{"num_hidden_layers": 8, "hidden_size": 320, "num_attention_heads": 8, "num_key_value_heads": 8, "head_dim": 64, "intermediate_size": 1280, "vocab_size": 3084, "hidden_act": "squared_relu", "norm": "rmsnorm", "norm_place": "pre", "norm_eps": 1e-05, "positions": "rope", "rope_theta": 409000.0, "rope_fraction": 1.0, "qk_norm": true, "attn_scale": 0.206, "bias": "none", "tie_word_embeddings": "early", "parallel_block": false, "extras": ["local attention windows", "capped logits"], "init": "uniform", "init_std_qkv": 0.0388, "init_std_o": 0.0, "init_std_up": 0.0388, "init_std_down": 0.0, "optimizer": "adam_variant", "learning_rate": 0.00116, "beta1": 0.9, "weight_decay": 0.14, "lr_head": 0.0167, "warmup_steps": 395, "schedule": "wsd", "decay_fraction": 0.816, "decay_shape": "linear", "final_lr_fraction": 0.0, "batch_tokens": 65536, "max_seq_len": 2048, "doc_mask": true, "train_tokens": 368800000, "max_steps": 5628, "dataset": "wikipedia_en"}
Each number is 500 + 40 x the weight over its row's rms, rounded and kept within 0 to 999. Layers, rows and columns count from 0. Numbers have three digits each. The size before them is the row's rms in percent of the matrix's.

# k: layer 5 attention key, 512x320, rms 0.0525, rows 217-255, columns 0-159
# q: layer 5 attention query, 512x320, rms 0.0545, rows 218-255, columns 0-159
# v: layer 5 attention value, 512x320, rms 0.0474, rows 192-195, columns 0-159
# o: layer 5 attention output (transposed), 512x320, rms 0.0404, rows 192-195, columns 0-159
k217 105:472486483525470488563478498516470478493535490514465504523545427526540523528495462546536452476435401560524540439544538582517525494523473481557523478540464509506463482466583465465484551531451445512545504452482450486496517546510527526494536504470517515466459521481465503479473497446465519396521525467562506487490500616459500499531510481547547489456561522497476511507500519522445548511545467404516435470588540489503492474526460534440464516516550592506460507540402552557463481478478527
q218 105:520545476480435473482438528544506500512435555521481545466547455453502560455510500489459507462582459501475481510507544539476520493553508488497538415516542486434523544465417520459504466469511512507521422443579471449470500493548533489457533470539500412449497475553521569450535493427531477433542543513514563495528493422456551487466613485505482475506467516487486512514503534530480570502553526455546535527436506473493537584510469574532486489460515423468483513505545519560496464408483543
k218 126:579461474477481413495454475544554509546519503568501449465478561460501475472542407482552544511484542523501504466471502539604578434548501510472508507528482550523517483534559549533520449442456509511503520461555508531466479473471487544509594445456492462521500503516533553454482514537559522450564475585531514524477499508554579505479475519530482449445502491509525562491446506595485474489542460512504473463541534524536524423471454514536454436509500492451520455540523563571460490558495567
q219 125:557532551514489476459492476518520505522544510519501521505556528454557537571498473494418483487588524537483495458522485479451486557560485468549470557518528484468504592485443519478439465509494587411521536495568482494490508606447416459481488491514508518429564430523487513540474519444475484515526519484496512541527485486510553470520496478568560552525463469472423495516480556552545544440524478445499496549470463474494523591528462539576493529525485454476501503487541509516479497475541450
k219 122:527506495487489459511457527520568462481517489492479444433536452490507482519520475534517458544557535555441488481539484546524547493481567481498502506471456481528462427498460503436606488441461505452469459427491407443471505485469435457575629377475465465529537469496530432423502515512534536420522449498563582488517471527472519556508473493478526466472472490465422518480443533550395508503561499519516469509543478449487476535535445470407415470503523507522550536519491589572450471508516568
q220 102:510441523541451515473562440525542512492502469450507512507493492497498528508565494534515518466497476497534496529499496507467579453555547605451541491512444519562529457518524532437528539472478517545477476478410396548463514491506517486469487526478476466596434552450537542452468514462439516503455465552534567476468500469543524506435537439547461526505494529462554489461515416515473507478493490483440534463473605534505434461571500461412476441583473485526493463541463508521488495462462525
k220 094:518549546554534517430559562478449559497558511470516506518477513555443510537460546505538511469492501404455526543484492419482492479491450526480536483502490504529519482439544435504402498490499517530477484523483564571476566493523546447539454551550511478446498491527502551528516467494479416569561509453471459470537522507571519510534560505513579566470468447476488540527554508493547512525426464558523518521490505489505520410452404541539553508508482482555455474481472498423539504427476446
q221 105:502532511570535540478509529466490544484516503583530474522560500492520559451478551509473481448521553458528512510526529559480526523459421501557442506481540503479483517560414481503497548533549457521537537462487460514488552525528541525496493547517531473434439513541552513526560492486420474441560445434501408530442442460465529455587555532503483515545459524519510532622467536469455474490502481490537504509542427406473558469524537529511562507488471497525484485506448523510557515553552459
k221 115:486459530485496510482502463497433440464423524530480503548451440599480548433483564554463476518457535486531493549550422534449511533444485546469516495482518474528505452491530458439610502502456522517516517461419470463514495504560617556552451538553534510510489581464488516506550414456437467502476451497554445462506553495461455449482504449486517491497533506496463431534520452483473542542455523550479482509535407472451543538521432487443470520474471477571510537559477472534559533436494525
q222 095:569514503501483428475548450564513463493562502510473439532510495491555474538438472521501513518577517461461578460603502471463515488522466544456467519441495524496526462462521544492526488486474523485450538442533526446484554475529412521531490531437488471473488457513490554461426532467496505500565433501523477566491528459456523511582551523480507562522582563475498479523454538492446498541497496492572542499561449493486582531563514469517538521509493472417484564547438477516455517531451442
k222 113:457534521473477378470550474567507530525474447484500468496523508461500449503553440426466522523523579458477530480525542471481557482562517533415522499437531506445498484539480506484519508450466538472466493514498503504440513523557491485418576502446530528546520495527527521462462493511541560494578395495491542523519525513440520587463577483535550502518570485505453493446433514511517441507553517476531575458460498500502503494479542449540524486453494470466518531532546471549398469500500612
q223 101:503458529490478483518509499557544515450557398510509556480475503469506496452550447473511425586502534584480502502533447536494510483495434529486505530481465521505564467499553543571581386444489547562491490483477593541487447576481451470460511465472409507517533551468507489491432486493502482507487491535560497507492473492508582553487506546537462552450565487482492463524447540547531471534499490469584522475444532555577454473498478448525474529527471448458471471443581495545459480591440472
k223 084:473462475523552529455485482513478525494535456547459490530534539526450513585466403493552488445503465526409502590466468476509529453471446469484522483574509561463480512523526462519527524466551448480476586529596507529528529503484477498587474460530464525496496525470461437429532484540531498511511484546480510482516471560483544508468561526421452542474507495571398565505554462491469491577524498511526535495527510462514490509552489502562514471575528473507441472528482529464493553501483429
q224 100:493523376441536464491471548486497566480498475483523535562525482497509539499439452463452590464478462475410504448455446447481534527504529435520518477483485472507491528507542519461526460534516516450563548587564483525513529477492472555528435437502487509503493532506456503507555483542486448539493525512560513465503497519543520496467526513498502519459561473516449515443511567481540470493575552543499515527478481513573504495504506497454535480596511460480444545449469436464427576568481484
k224 091:518501416508554467530540505510440493479570451501531507522499427559560533538509517566570486540517478559420491593491472526549504483499476469533544470589497582453499524474562465535489500551567485474592528478503500524515489552497464460582535507523497477509533477449534558504585547500479576562569439540426504400529530579521510506539543462505485492556518497440394534501570536504510515517550501490498514526480566534539488535518501554525522527646557486498477507533497479472453502523524471
q225 097:551504528485523443529501471507409485525479536478484516503467503479496427460518518533433537492492480409425530512510559515485478461515480472568493534455456445489474601514464464473458542465566486492488458449491511476480537533486535535444517498545566456496548444492443531504542524490452440439557555465568452520516420481456456475574511465526451490577485453457508437517526493529443549497448455460530473457435486490493531479525519468453464571466487516466466482524540500526581522494523496
k225 101:551493490512520465499420494580486485455446493414539539462526479492536461528502499521573524538513526499501442528454524543531514500513551502496498532459481494492504557584552505501535533454433476539512487482460397491460498470459508459434521437516429476544455480493507513477526542511449550484466482504574578513525479463502456555446449510525500454531521543505461448517464469590494553447503413493459461530419440514451466448554491452434448498523473532540494506554477515580530458427505548
q226 096:529470507488470516508540484530529491450527451477471542519477424506482532489523490492552509612432491539499510492557441585528559504531502504474456443460417571524465435533491526513542497539452527543478485479449499563547478471522500498524521465522478541531442564519491470427470458490536516497463430500459551425506493594516515545560482512501552505472566567493509425481500496473528495577529548576542461490477487564536486445440554495437465453541465534553506466552521537529501448495477507
k226 091:488515583533502515465552485463490585508595513521488511514505550531448497499442548511537509478524534445454474470506521466498469553500468525471464447527506552481475482518430490514450505534553475525546574554512553556552480471494542544456418531544500503490534557509491564517535514566580391512527534547420505500494538492459530495518492455427529491528539488507539460528506478518574456490492530500462586505426500491501546468484573483564568495484474545528466424459524536456526557566465496
q227 098:477552496519496522497498532473476529563518583520462516534512421504521466551503474502416518498445465515449509451483526487452509490487527552468572554561500407440472522472444496538577470459518553508574422483565481515484508483522569401447585518500501464496527463487459586517541562523529487504519544481550563448521483448526479481443538496523510571451515443542482496505506458494590526433533514543543492525489526472468508481561489522511449463460529517507445446480472497539489538521499583
k227 111:547520571525445464456514531501496429487429487468437517485504453564528522463525487476504463482483496520498470501471482540504550592477596522480524437451523598550469520488483526469455484486477518489502476466480507536488482486484484491463589472509494531527492449560459533533522566503433542395520510468571539481539528527465549518565446487582528505400536528468467499429440470592546564508490534523496453526534523516555497521483476589492453464438491454460437506467482529591475493517517561
q228 104:584544426541522555503543503449579483531515515524467523500549455442532551505537486460551463446426483535579473518474566454523446474485405534527444517514480477482467571486512439462478506498535516463514522521452467459461484524440444528433463587590549493435509471469566537494502480477476436523504546507490498514531457481376531480540506548484509497487514510477461480590457521412536459478478530479454512444469553495497505545454445575477524396519521430468506536412466512474538529556455565
k228 106:529487398564556527526513487462506453522560460518516496527450515466540554522474557424548465533413524439509443524514477510503522486463493546472516475514466482511427543455610515462471513452436472407443556507523486508502441523464444533473510468553494531454472544508539537536538486489452507453467553564494486554478562481485478480513492549529556464497511507468390540507512537456492413484445546578562495508566525489525520439397508526425515446547481518519543433485506534470559506522500537
q229 102:407512514509508505551475544462462542514581570508566528511490473467564499516463558502490587491511516483480486466453552451511504443510487470544508524499448417535550525516487557528450538529553487475492476503575512453520490492491603487488522566538539423462521495576421509509528538512529489450478548545552509524467394482498493553567540603496459576432446545520537565503524501514521478450503437475569538531448456499528476510525487546531576581448528527539467504443501492548506479452533477
k229 098:485494446477508482569452544453541509506530434541447534483459436501555438458499546523468497495472488451578477465495507503538518418455558503489455545537455482513548542494514525529514560489536538591536504519488506591442532459440476440489467460484506506530557524478513525433485557438448514449522450511563530552463459575490501543480502562590424496475510540510523483504487491504483471446488521430482494447533435499472477496440489527544505517425470472592474566482445445578438450472516576
q230 105:553553523551480499423494531473489506528452518556468487540434494494474533450464544537460505521454439426567502591515421488441495473582448475483445447450480561471483503473443532501464506474425484466475474517511508438452486559511490572419516537482486482488378490500547473545508420460520452567484482488498475587495546522442444529484521421471454507439423562511469447574503602498574529461481463478503447428501491490487442511539569553467552481433493497463542538497467585488497517437531502
k230 099:455535504473445451487446601482480429489502583473522488471493510528492495514515439537512586478477557572581492539468538530541547434523526426468450473477486463471514510449466397463483482478382484530551522494520448507443527448465491493471532528531490427524449519548529488455426470549522507414575509520543488576456515468533494499579505509461471475564512528551506521528541546480492430555501517461458442439458516470632518490468509430444440519533477569537608470497501487489478515563523524
q231 097:510583521565507452555514410512517452462504446525548514497535450479529506532514493474516447443552545594518485482533522469534501534509518535591461513503566470462498495464464530482524540499454525523482515441475523476435534544508513456562472460552543495485489488458551514447461550458429510538596511514469541538521442461431471449496493564489486531511496496480458497576507546499491503508559465503549526507488527514442551604438463551489530532467552445574504479453472463480412492453461497
k231 101:477422486547452530532536477469503466514525503556510422496502458481436482538510476478564474455488490543478518539621491531568509439481485511481423495454466513505446402473520465497528516396522441471513500531514487454577547500539544409609513449509538474486519519472484552477461519497464495488503464524438522489602503574487454548473450527547486535517425524487513450515475537480437460443561531506516481429554542531487515449478475490466432453493527574609513496531502493466477467460473467
q232 096:461519514395493549399417548555517583510511494522495512484439490533494423552497479445541468511494479461493489450485514533513522507564577535467530548556555510540447546495488496484444435447439477464464416497541516494504444490548498491568559505496438538498486470455441555534489487530440495484426424516542528568507507466509448479503483517505504469475527410518529467468510447437555447496419501500502505499547473531483640504522515528514428455431513522500465480491484464505506540484562510
k232 103:502451487433447504422430494500538546524504517485497478456516484508490429514511516440481489537516479502577532482441546504592531469573566452479505549548524481500452545558483486524496444466457451482456430490513501435457433507480575527535582564435468498524498457486491516538502516501536497477550487442518515539501480471457476508455513480503522544524507492534568498503477521495510523370524507528481522561441525537507565618467534562493537485496467462429474502535471511515496528473525530
q233 103:579521423538476418482560554474540470498428512490500512500501549449534587534514493510423612485528515514494500486512499486566504555516480473496491439546452489481506557465480487490523488480476533512540531509545473487553535421457474464564469458474578495476499536548445482436485498566523491544488487563519473512521468500527529497521424490542557538477518467479530547456537534469559533480516578498525509473482492414488488441499457464518504509512482561497462559427517511473509472633533442
k233 108:557516457487498429555547469514540518521510508543482539544460520480498498537560517465481581513583510527517521437511565445445515459499525584532523448466499455545488516471543576560560507512449538493495503455478501459463446466449408436422511459464495530457515452482513456503541551549531530500516483552527512578498478488514516520443476498476488500417482517466468495445516486561571536440519495568532566446507487445482521523482484502445523485554466522511583525477494464522469444536462508
q234 100:518407543482455486420550421520478502504413500445521536521505472508490489604452518456508477439449499600458475527498428524535493517500500502504538496532533480562494439518568457447547428513511475524583524525515499563528531458510510492497491535514458526531456524533502480558443481495561553513453510460505560531483551535568467496440516493531522484550549492416515534493432482506488458529463509548485498468498547451455531485473441501591507452515512538504579490521406476520443479522478537
k234 099:530492512494418509428554405442525443450529475498467480578442503534539435534491533494583529532474531449420535458488501533467508518486501492554496477569481519511492494481524547475470396540502517478524549527564507551602507528491494491502474498490503495494548538580513489512442542460499467557540429456455474539501426502619556500458490518525508567515470479559531577505556546511516469534515503508511466460553474522481433442428513470477519545540471488525501526562482537471496494565515488
q235 102:485440532528503439484534526482510550549516511479493494478428471527494431474509493472575494480471475503558525483472490472528534514546472572443585494557529499556436476501525514501524444394443514545497428552497470564493461552458507538531501488441544431537502401491503490562516512471473438535516489488505465519517534435581500467383544522496493559531481508491500548466549390513440434423498556510514488542539510507453570448449483522455471471500530508497458524441480461511482460548522558
k235 115:569504552517466468465440531532506454523452550468526476497498487463530437509472384435549456535501586499526525498519516463484561545514493485472587477498496462568512499517537495552504457436476508518547495513533504602502418491529509490539495504498515541499555415456472488433505525460474484459485521509516441468518426471564551500432499508580530526468463519472549492454509470540517457492428567501543466492517531588527511478429473458494484499482525454429423512478470423514465480467503456
q236 107:465517510415445559528518499561526503558454555489497495483520494494466564539459496518469545404532519475477508488459438465532529502525569459513495505559501466522505467478527474556425406483446512519513545459487503522427515485486512513516429553506454506500547444505491552519459554541544447553529527442534473439414580444540458495465542476523521487542477497537497550484529409578498494469515538521485499535511520517524523452536571439571511457501473403518488522481475451537491539461577489
k236 104:503586523479512531509538509519498501505462498506489460439510473535528567514470534508487481535554503509508594559487476502533533511514559487505570518502462503559458485539577485508536459436478477546522444416493549455479406437530439452499488517488495516543489488427480567492469539462528526534562494499508444452474511501573529453506570496525486523512453499512581503570513379547441518476466493472544489522558455526561472415532482468542504500574467497498571500565529406539427564467521524
q237 094:462462518534349568413511417513500413494425463514487535563521502504453522481498516465498499489533532549497503533548535560524469539504481500509510470503558500496524424506553467518515524554497447461576504464509512501565504530492495536501478536527491525466477500552519512514482397451498553541497543424526500449519511502484584455495498480509509536509501496420497549446497558437506579520492480440500508479508499486448428508509470529532546441502499485501563502557477589556484516459495462
k237 098:485459551473539507457488422461476449533517553593480501544517551473530501511489604526486549463460554398445452514535463505498512526524476477514488504436498493527476448487458514474512424487427520422557535498494439563546491505511507475540499466531485461506554542487510481533463440460492434541544550484472521531484471422521537497509519471542517498412458538492501570477566575516509502583501536525494442486510540526557437475433572561449531564489519547496614472583575540519560529475559450
q238 099:499485512494570512462536570521505500484413500479530509558502561481443488518468545525540470487583435462501501501487525505464527539539444486511562504466507554554450479500472535450462481519532482477513472451450532482583573437497493594535520580512492589528466506482495505564420489585513542462507520487455501502608530515552460494509533553506483513535454488539476507444512520527442516538441548489418483531543469531565527452584486461415475445460488535425504538589535544507477455440472538
k238 102:535520494542489509462511531496512496507504494541453530477545533452489500566527480512529530569551479454463509468427527518441490546457538417511582557462524474422544507522503590532467472523482526553473496459518510510498533463440516539480438554521428488509469397488477489470572539511480563557521485467481462536512459480602566509492562436451538500524373513474573571464422452599466509499433468483438489499496506484496521560512499520481410453543530519501467527561563444553436420511469461
q239 101:536638530501497542439518501537473480546547513537544468471515444509514554476482507495541502486466533517478457465435473444532494484445501501507439455521466494495510504488426503506514464495514462445499486494574461500455522543503492569543466539507519524460562473519486505510480524463538540494562478520497459498465526464384524465560496482500513525469499564496413533519437615490538534514458504416453472570515558406489499561490463491479594452483445470455544562496503531481440542491480507
k239 100:498571568543480599530548438494518559506509471519457429539471489545517530518494485504507503475447530505513507510553489529482512520530542501426488556455476501479452432533475454476490565491508453471486496476518446411498503539547444473518526562471462503490525511532518509503543461488491473469565405456544581438456522526433491461530572445469483501467469473464475513434474524445404472503521492551488425511507529409496540465455539473522502553571450490579507529474473488537442514512501507
q240 106:462449483457478493551536528472512502500567527515490460454466570515578529467513464474579561555522507486478533470484469423515491465519446541521496476471497557488537445473518446512510515510473540493526537519427553516458470486454467562415482501493496541518484530480483464514494480474491482583481472542494456542409521465551518528523478457497488429473475591522563514514535532543390486495466443576458523456472559526568457478582510511480534560553516439500520452526512487470487504611513479
k240 097:566584525455456527484510536505421494484557510502491448542534524564499579564473512540526501526534539479452554547554493522538483589443393488450529450508418509483523533485518470504547524506480463504478520510556466516466563488506606513512459427568469468462435531546513568497456521531473474517454505591517423388459501511509530469533550517475544510516531542568482506533559552503457539529496504479497487468523514469518518501532498427529575507581470522542489515485499410467473473490497517
q241 092:557498551499510448530447441537527458518462491449454448501492507480488510473477544526468509547452559534529513447556449470521511475510526519486479507466440538452566483485511564507534486507510522485550527376518535510478489495542487534523464499486473446443458484514435518498482542441454510467527451506519477522523508546470513486550418444571547535434461582562542411513428563524487513543466528518566482537571426484507539569474552514527605504480527483483498541577499570476513540544472537
k241 099:510505487526490391488435427529500475485507492500439551449506572464475430481565481477427537467482510521441496441477477521434508506428496463482499469464499526523508519490503433476555474455498564552534516471538502478445404497473486550451546538562443498560482553484445448481423557516528541475521491543494575484465540540429541526546475438468546469457558519486542500542473445511493391488559413550502497470500519518461585499513500516511535454495512504483552494486496541476443498522492579
q242 099:555468463508446493490405493527604574465573526561512562472497445471484427558460524465489401510506506574434538436519501502467458481470554411527534494536562432468492487488474520520491460503466524506451505492591517500481397536453524522542529476541487519507555553523482501529545519452522460357504542467528538505515511502551535468469490545449537592507451456519467473438523472488555503547535504437572443498519433496447512550404511580508443559488509589471480462520533481483470454443540517
k242 097:539403524474510590473511511472576491454527492451493442477509494494487425496510493505508422471482474542511460444500508481482523537500506478477572551480562571493461476527440491457468471518483509502499491505486539546555376444505483505509542515455507543610450494505450457539488472506504516475554439471520498451540447560467533549506443466445415555464424539487508515499542435523521577523557488474478454560524468533545505581509486521504522523499563514424448460543622502509476463503535444
q243 098:536454458593495496528546470452459551505421481513582467589583492542409512491499488494510509482479458497528461517511472453459518441487450464498527560519528478497494457515491505545509444420536519515535494475457553478445423562537487542470473533606483475419427479382530526551452496441515516529528497536484480513540515588454528568485528450474532495525461501507445454488445529437510488477550479600414505501467511503465466455564425531463563459541550461476574532431477513431470486484435463
k243 100:483500387550508494497502558441513569519454400522515452504540542501557490537480538509533537524494523448447507491511526543490560493448491434482510437530446493525505500484501482503466469508482533448496468505577474572542545578464444491442532528502481509546509554431460524485447507530517519466473447552424443526511555523541516471465493491530551492514525533529458553517521480493464436484457396530475489455588522559504486414470501501446541479527480506539463477548495521406481520490511486
q244 105:543535496498448473467559464478454466540490500466471450484531568486473524508495523498498515422454495514528553466568529504433508544546478481491473523400512470470510509558506446499514520449485549526496524441452440455464497506543483505472464637476552539479482441516579558575441479438451474560540518402508534521474577492536516443545530459508489535529465520473488449554463529523555506537513477503437479526512597479469484460485513499518499526540512428438467479554450457562480527485551497
k244 092:546521574537508457462483439478470459498493449427458587545524476533477538581540542480556538578476548561481538467516434481454515501507490560453546596498506526485535500524521445502460500436500597499470566447462480478508535528529494502553532512464526551556409521491557520495471493495483605543476508520493465429489558438493559519479537489511471530556465471460475481439482548487442434546424492579491465503433478543483449433457498526487496520479457458515558541546458487495510504547564535
q245 104:511504476544531449539555438472463512498488425399579422564529504553427470462506495517500485522531470572550502479513454533483522467499488526504502548498447582519525464509477467518507520451485514582432530552471490519524481520478479473486554542545501515551506572533475566539468430480519475539486480517503545560511464446452480481524513488471512520572486543473509549554443530508472415570520484500502526419440486526522488434488492486427541543493489557455473546481473547497473512485490491
k245 098:522489446498484414467467494535503517521528443510491439563544524530485498478515525582560535469494479524529507519506503442499538476476532529471520472513538528444538471539500520477429502510484519516535554559471525583512564435483546412595485517454507477465505624520504533538516540563540505573538474495434491492520455446526459493497516456524529588493488488551463471490481477479477445510477398467504543494552462520470486480431467559496562534511413485477525556461402480537540567562502415
q246 105:538454491493522509478524467506485495491476506516432492483471502471499525554504519500514511477501521478445566529547453493545517508555469557413529464539516545490495515522510489464485501431499523477485501621500519502511457455489561578505451495467502497558585495554486525476415467563542544504475457463546544457485389538575559573560451510496506498564516515454520536532478484518494525545549472487473499520528552465519489449536441446501457534437533481437435547490448488545531478608560523
k246 102:535562556540534540456632533506496567483543478484468559504457497480500516548507467519504474505547587481487514487545572461522537593512407545451539483543524503496519521484541503569417504544570546445440578484552462547531533493523436546546452472470431495505554461581491522501503531508556471512496470499453513539509414494461577486526521457418568547538548500499459547500518521490449511580454522540534530468473518492460463473475511570480509519483458516487496517455467525503465478514517540
q247 096:453470468555529582422470460452586600478535409505474463522428509509468541523516493466527471468530495500483460459459430488486531469466585428454501493477479540512491522533496551478504454496522473524480505577553506481552531482581576560496532467441457529503468493526522497530496498506498505489484472444482440482485482478566475546442553482466520505518494532509465459460483410422514456506516553457463491517547422486565519457520495571505529459548474568466507542481450463486512504449505499
k247 102:516530418467515475465531526425542477492535540502590463502470544539530516476547504535528545433538491539508507484478464429459540538475434427421500475487507511552466472510452473481532510489500502561493448582501523527457502484509478535539542561522526556471476495558482507458505402482486442538506512523447455555564489495520519470502470480426454572493556466473610518510504510424506549485469502499496474550532424543590485488410473487531493536525555434508495561492544476508509539505441535
q248 093:540535519472509423515489503574496511509468500481527458495502512486517477496434532493448527453468467512492505468516496462454403478481516468534442487503559547459548549511420482488480479524446509424516509473472507473513502540513475540407557583495437502476480537494452563446496499499543528484582441429476524553473545528492582490550561428502514482469439578440421444530468576422499523508492524472544538471520469476501467571499509488541516470480471462473564516517529460523464468599469529
k248 107:563511467517430498488552495613561503437549479442493497477490483521542544464470457493428560534481512562444492433557448581495528526485516461500518483452494496535464468505459549526600432511384493440537485515505489480533465499583471536456614478510470536520538534415490476483522539547472545446563420468526535511459530593471506513501480552437493481469508419530481535533466547514498405503495482492517448501501539437525456484529556518425493453430501528447516476536476487525500551504471499
q249 108:443519532439529481515468541464502563500503584465505448532499530466559434457466485479458465506520546434537508506453519518491486497554574476487485460498483520544487512534483496514473533487437510449444449539523493556494498499448558485493501478473488429486557477499595514539560477416411440497469525467480525498473508469491470512534500448537536478551516547530574470527527521543508532443511515460580450513514508526522514479444483506531549601503491460491475454514465547490522531565534474
k249 099:482528519466443501563478578502438434493420595559509565530574469524495469428527466479440411444534516526566480501501473464531532498572441480455528497490488570504511517565554503494563498487447508468419478574434449428495519443564469453541436488468572386477554444470544411455536466444472483488450505491578434534530504561382431405482532494514479429535529499546509419542466512532492482473497519475509479487525517489453512593514501488505503487436436474489532483522469492536518490521495553
q250 090:469459504462476528475444495474519583567444488549524450509494471503478507490456533431425517418528516482515488465450477469527458551476543434583591576484524443512542520542502553476506427483504455519510539508589476486473512510528543502486504468463483510419543421463539454472513506481459454488490518538510439466463499444528475477470587442574539547494583443510458551463485465508494469531518506485550520519567461421525529505476555434561487445483524501468469530504475527527459482556533520
k250 092:494486452428521497525467508543551409479497602527499495512484438487458497479431492432515525445499560496470554451531433459566506518487550445467490529514447508571498508606448520480580472493460438496497467478543477456441472512481520418514504380497552535481548488490540495456548472461474541506571505490519496521528539489464536488476496535573478443454559502434470469493460444525503514503477517489495529482464477549467532483475534490514472440521535445419499577565476512480467501486550481
q251 099:522448524476497456485475466507513520482494477470441442567511528560464542488524497493497479444509522437465520549486496438496486490510492489427576477537480508510445526498532435405522407475572462479524536498511492448537554501492467497515499462471532576497494556520459454481503465549584507513491528499556500527524512515613493463530486446510484504514532488575522448516543443521461485487454474527444465427455508511549510467585514456491455479558488484480466530459517458493538517498488558
k251 096:515548489520517462506545479493398524509457552594498532553487560487504539494528430475568505575537532487490516554549530540469546499441460469569500541570546508528461532507441555501528464522535500524479502432538485509494569519501457489481478526481518535494493486553494524489514482536529519450468557489532469490502436441535476543540531538497429530545550497526505520463536495525506533539433464500480458458546419592469492440507504404568500550506467511511499511474545463494505504490504567
q252 104:493434431503537501467513490481481566524523454572527530480473524517497487556547496515531440492451488491528495501501492467484500476470481540509573485492479481511489500522479490479542498419505486507514425485503501522508456486526474502447519499467504596487448500447550536477483481486464549523437478530489502535520513496460440567490537497506505478575525460504491423512481389456515369474450473536430443510547565509530578465477485451464446466548485503485487513477497469476533563459462563
k252 110:550498500484509483455534510436441520492555512532486520461524564519516469575510510502532515487470512499468503516448484419414460465524560452487485539476486511446535529519556486442491502509524500559532484502520504526426535493485528513555467566548544588464466494514454483583514528562453520548530491550373474519517525471580463469518513565531460561545474504499462506514510550418453484453451406555467508518538512578492565457435519430504509535539401478483454532485500460462492553530479486
q253 096:376454470506460500515497532508495415485511604467500516497508504536450541484514530489525446535480463583460427429516502530496536474499394476538402537463451551460528441461501516518528499557476514469476534448519416534486504494548501491511479504480501575434418477497502467505484468484472506512455547494525558468457518510518488578536483521534465552555477529549531551546441426453489452439520518474504439518451570485556464503601548468479485514523488481555531450481369462570570507438481443
k253 088:511463530515522500562597495464492537552532477525481412496464499563486478511542536497489480456531491511536499530537487502437462469484507470525469480508506481424537495454494494478474548567516550528475517491445516574489578508483496496585470526519413495450513528502553594451475517519467489481518527453408440509435556513534500462520537494450445568441501467464558496489482482423433549501525438556511527538560487495498539481441535431532525524482441553519479479489511400452494543482493443
q254 096:498542532537453495423522436516488471450490462516472470526523473519508468534558491487500445565500462574484481575559459520512532484465424534476439578523485563474494532468531463540500535566507401494484479425473497486508536530525427490563470503554490465539442530487488479519421509544423576481542460512484505455479505509523492463558445620483502556599493519451444514539427521553438574529428434451526467496481450481489428499574507488492543542523496512456560544491504520502492483434497475
k254 099:443465531520495530455534434538455556505477421514544487539514468478440490493513533491535466467542478432396513502585567499532487499509418528507478471532504408440500458474458465520478501491554482437427503502525421552567464576521528477508484519525470453446491516525491544485439499495543474524558493493471521493471475412500494517514528492454469626489389498485465530479493451479529544522461440510462507481524500478513527456512458475583496490515452499525519471428465535472511532421479482
q255 098:489577486614493477481501544484441546493488508568459514532519533441561498537486519493431452500609479476471520415530501494431465526449491497459570501456432471541498577486444548570497597463493478462534449479494446514497567489520533416482495528513559528481514538511502458501576558570487490366533485513501571544508513445446514449499507523541521515558451454518471518555511495514477540495467480413505494492497434503505506575519515540463460500485498552524508487490535510484488492460484526
k255 091:535474516479512460544471491534501555481475489494537496478511495494488444493560546447479540493499490540473468547490515521484494544420497491511544498484555503474543549502474494544421513495536512460450451454581516540446483483461493496491514563516571514530435527484536560487442532491441492496624427560449505537579535508540486530494497535461492535493502514507444576480491512511441613487476440544520504534464459405501517433525463513527420407451485503544488552400557470553488461474475478
v192 093:521513505472527497440486480448543510477537584468484541492552509501464592488501540512525463497511451600480501550430576503442535526475482517465446464480542413466604525542547468453504455498492473500487495436511467527516506562535431479444499474540544525450507476544531555441528501501484491470487498461472537527508514524537526463576538484491546513517571506450475446479516464459597481437503445486461424522445514489531525476465466430471412519539494456491480550481496542482471492551481439
o192 099:530504503463471520514525492494547550529477431557507477479486502428527450522494407493502552517616486435490433486566494482578551475550532469552517507574528544507459471455448522593434448510538509491509530552517461488516508502478527481522518478476504461516523510500508430512521516518514525449510451526472415470497505492564452510461500529476536483501502491520557570457536508490465509547549526444467462459515442524498543494498486493538492490427489506526503484546584558513458483526524483
v193 101:478462514515487497485441425501534500508576563454482484465470487519513535436485485456539542473549480513531576454436449501454528471489465443524535530519528520588603471491555500441492554514501496455503485486490505513541518526472545477486548603462525439539480482529437472477445426568498428509452524497497487580512473501512391491536438525527509552482545494498535540467537394531593531497490462476574548459541395531545486545528457441627466449494522570484528498458473537529473475533515473
o193 101:451558436505504500548514583476483467519465510550518542498495477503528506498567532511434432463468424521454474556600557522538452504472454521493444495527438532488453506476534475535486476475444523530538495518501453535435526513564478470498504435501496533458567477505549473494482598435540601487593498485459532471437574441516554502487550473456506485491479517490503487579460585450465507529565555457482493512453588530451491462475484575456483566471467469536468523536475458458524527529450478
v194 095:559500571478447481448580508499494504476527471442517520541501490508455552570470474470511576432538518533498494566461508481540516457534516488503498461520534518501568547457546468466449515469596462533528530545474517501476531536540526458488438498506455415496454554558590462508578558492528530445478515467477459478531526539517429417497425508510484599455459537531431509555502452531462484445529485465499457450533402452540481485514452574438586556495531550492517509532553508532491473466470470
o194 094:440471518549576463509487554468527516502505539502482504470483562511493445461512483496497417488428448528482518510548540514528506543527470543489529511484428520460401460526465531465537508542509476486476455465517495530526423466472483544492595482508537591516528465473470486497472506510418489505429499439564560516492497444517529489464573516495538420492460460529498463437489548511499420563536563529421523520526573521544533527483585508562466474475466439515529578454494503465516495514510490
v195 097:493493581519413506434466483490466492527478562421532489460507433486471427542530479534478571440445543521495483525465485518525476449556523562527478509498471513546555464500452463501415461518608548389511465489509549491522554502479501395477546567477498491531556466512509484495524511556489538511528459534487451443522509559508475462550535537551547454460511528558483440461482520480502428495529526547452481460485635481495477555456504552513455539500511504488516524447439448466479534516504510
o195 093:497488456487603486510502466462577572491512526483449475500535547499483530468510459445505502532520484396465524470531505532540520481502508432507530441511469486446487500507504561505563525489446437542445513512493498445567433584517539608531537462541519538506468562515576485471455513501448480506510527422540497521487454514532513512447499518490452560538529509511576513535514570486485588488491436506498498537466450514493534491488540433412485504496492504528506535534512577521517507510539548